Part of a small language model's weights: MLP 1024 ReLU, biases.
Each number is 200 + 40 x the weight over its row's rms, rounded and kept within 0 to 999. Layers, rows and columns count from 0. The size before them is the row's rms in percent of the matrix's.

# layer 4 attention query, 256x256, rms 0.053, rows 0-5, columns 0-127
080,100,240,213,205,104,165,169,201,125,156,188,165,200,224,101,163,183,156,164,191,200,235,257,225,138,190,153,180,235,144,92,215,216,245,191,152,163,167,203,101,190,209,181,207,151,192,187,168,210,223,230,170,224,170,179,252,159,220,197,222,227,183,251,144,163,199,162,183,194,200,232,171,207,183,160,201,186,232,170,228,202,168,216,251,179,130,237,203,235,203,159,174,130,190,233,202,214,151,249,276,143,266,212,238,211,193,170,153,206,221,254,231,218,190,194,175,202,170,234,284,115,222,283,167,199,165,187,256
079,200,255,153,212,184,205,262,231,211,277,232,196,217,185,152,177,219,190,173,234,195,194,146,150,254,220,201,212,182,246,242,76,188,204,187,204,251,218,208,198,298,105,199,226,229,187,166,163,200,218,172,200,147,176,238,153,207,233,192,188,235,237,199,143,198,200,203,196,280,205,265,259,74,273,185,210,160,152,180,160,157,249,161,195,198,204,245,187,196,201,235,169,226,142,210,194,244,210,206,214,166,248,167,192,130,195,172,135,226,202,205,274,226,176,170,212,218,203,165,245,199,327,238,234,311,226,156,174
079,231,248,186,179,171,200,274,170,115,186,303,131,161,146,126,188,168,232,289,191,214,230,194,201,182,160,171,237,277,214,199,238,232,202,257,226,173,213,161,264,229,261,181,189,187,278,190,198,140,187,132,234,157,160,247,157,190,165,223,178,141,109,150,218,240,182,204,232,185,153,221,162,240,225,208,209,246,212,188,168,229,230,219,214,233,214,214,213,223,179,255,182,207,268,191,145,193,248,174,288,201,189,235,235,194,189,223,203,163,251,153,200,237,215,275,255,173,264,212,231,228,136,213,109,136,154,165,238
085,193,215,186,184,195,165,178,254,108,182,257,178,222,220,157,236,166,228,133,230,72,144,259,252,148,198,156,171,201,230,184,267,186,198,233,218,212,209,229,146,175,198,191,86,217,213,173,182,197,156,131,180,234,238,235,275,125,170,211,165,168,157,189,214,88,238,213,229,130,171,177,179,239,127,197,173,200,238,166,157,178,171,215,266,192,151,189,184,204,261,175,233,186,166,195,184,155,167,232,225,165,184,243,151,296,209,160,221,159,233,281,250,172,188,175,145,141,183,253,221,195,168,260,157,191,141,174,170
077,182,206,217,273,182,159,211,245,268,190,208,79,151,140,188,182,209,220,177,165,233,166,187,217,179,235,187,211,251,214,244,160,206,212,239,187,275,217,206,209,93,211,251,174,262,183,292,229,222,257,177,223,195,212,180,162,225,217,252,266,133,155,186,214,245,211,200,220,147,242,276,188,202,179,207,209,148,254,207,264,219,209,175,247,281,150,122,187,298,239,221,170,220,313,180,215,103,211,211,236,188,208,195,160,140,200,239,183,237,157,206,173,195,173,161,219,196,199,192,168,259,191,204,203,226,271,172,217
082,193,149,189,142,208,216,165,168,153,304,227,274,263,192,175,259,157,176,153,271,224,241,152,213,202,141,124,232,201,206,210,229,150,188,137,152,206,184,213,236,162,141,177,183,278,212,237,136,103,164,219,197,181,236,206,213,186,267,205,147,208,199,177,124,105,216,230,190,239,274,182,101,140,257,209,155,157,155,180,170,160,234,176,223,121,257,253,212,195,257,247,160,167,198,283,216,147,205,173,229,192,230,179,245,218,211,154,152,233,250,262,202,192,171,236,216,205,156,199,234,223,216,223,213,225,220,174,187
# layer 4 attention key, 256x256, rms 0.0452, rows 0-4, columns 0-127
085,239,176,304,185,206,240,189,231,258,226,180,179,190,159,182,141,197,262,272,193,206,206,209,213,195,202,239,187,227,254,195,199,192,210,267,222,215,205,189,210,213,189,188,136,143,166,231,249,109,164,197,199,261,176,223,178,33,235,194,266,146,245,229,197,176,200,200,233,204,227,138,195,217,231,220,230,234,184,233,221,244,170,296,147,241,199,207,233,224,188,144,183,248,192,210,194,210,198,224,186,240,171,296,115,213,209,187,254,32,131,257,142,165,216,214,195,178,182,247,186,294,223,202,127,176,197,235,142
085,175,212,253,214,168,202,243,231,192,189,225,261,186,247,165,193,214,197,252,216,152,193,177,238,237,281,245,251,135,210,228,194,243,131,154,162,204,214,196,174,198,241,207,165,178,217,182,127,185,288,183,175,235,195,276,226,259,226,190,215,267,266,236,174,196,206,179,260,241,179,211,199,182,157,225,221,145,190,192,192,195,237,144,177,183,158,230,160,191,187,212,230,177,192,175,261,212,222,211,189,186,217,165,199,278,174,229,174,326,79,251,240,152,253,187,183,190,95,111,214,191,190,245,250,134,180,244,163
082,231,192,140,200,160,210,178,230,239,216,242,210,182,252,232,241,237,173,161,178,224,152,228,170,193,207,120,225,225,173,227,220,129,220,199,102,168,222,218,198,233,248,207,181,235,213,195,200,208,262,211,256,142,198,214,165,412,189,244,213,197,228,194,173,177,213,174,240,117,129,225,163,200,220,158,223,159,200,239,184,219,209,72,221,168,236,155,185,171,192,180,201,182,184,232,161,165,214,142,157,214,182,167,195,128,127,239,182,259,201,135,221,194,190,176,175,196,286,182,195,191,150,214,206,222,202,239,167
080,279,205,244,219,240,194,225,229,216,216,207,180,240,172,197,193,193,270,249,203,172,274,201,165,203,112,235,168,237,193,191,203,163,206,301,247,203,215,145,161,231,198,176,182,247,188,242,240,155,109,189,223,243,140,202,155,133,200,203,206,47,222,196,190,241,187,225,191,173,163,155,222,217,222,185,168,148,225,196,182,232,228,304,169,232,277,198,288,148,229,188,210,260,199,216,186,192,252,204,237,231,166,294,152,198,240,160,180,41,178,218,147,164,237,216,181,148,232,199,155,245,212,193,189,237,206,213,220
084,131,184,159,194,206,226,202,165,179,237,194,235,178,269,218,188,187,156,184,177,237,131,238,214,219,144,154,181,174,172,204,131,217,191,152,203,168,139,215,167,184,239,260,184,187,165,162,140,148,295,222,194,206,169,238,287,374,226,265,238,232,210,157,194,208,145,217,137,220,131,243,159,188,161,152,190,229,186,233,227,193,210,75,210,192,216,256,146,167,227,235,204,158,153,208,255,207,184,210,208,217,187,155,218,144,223,234,232,345,221,200,218,241,215,214,195,202,278,132,154,159,239,173,201,241,238,123,184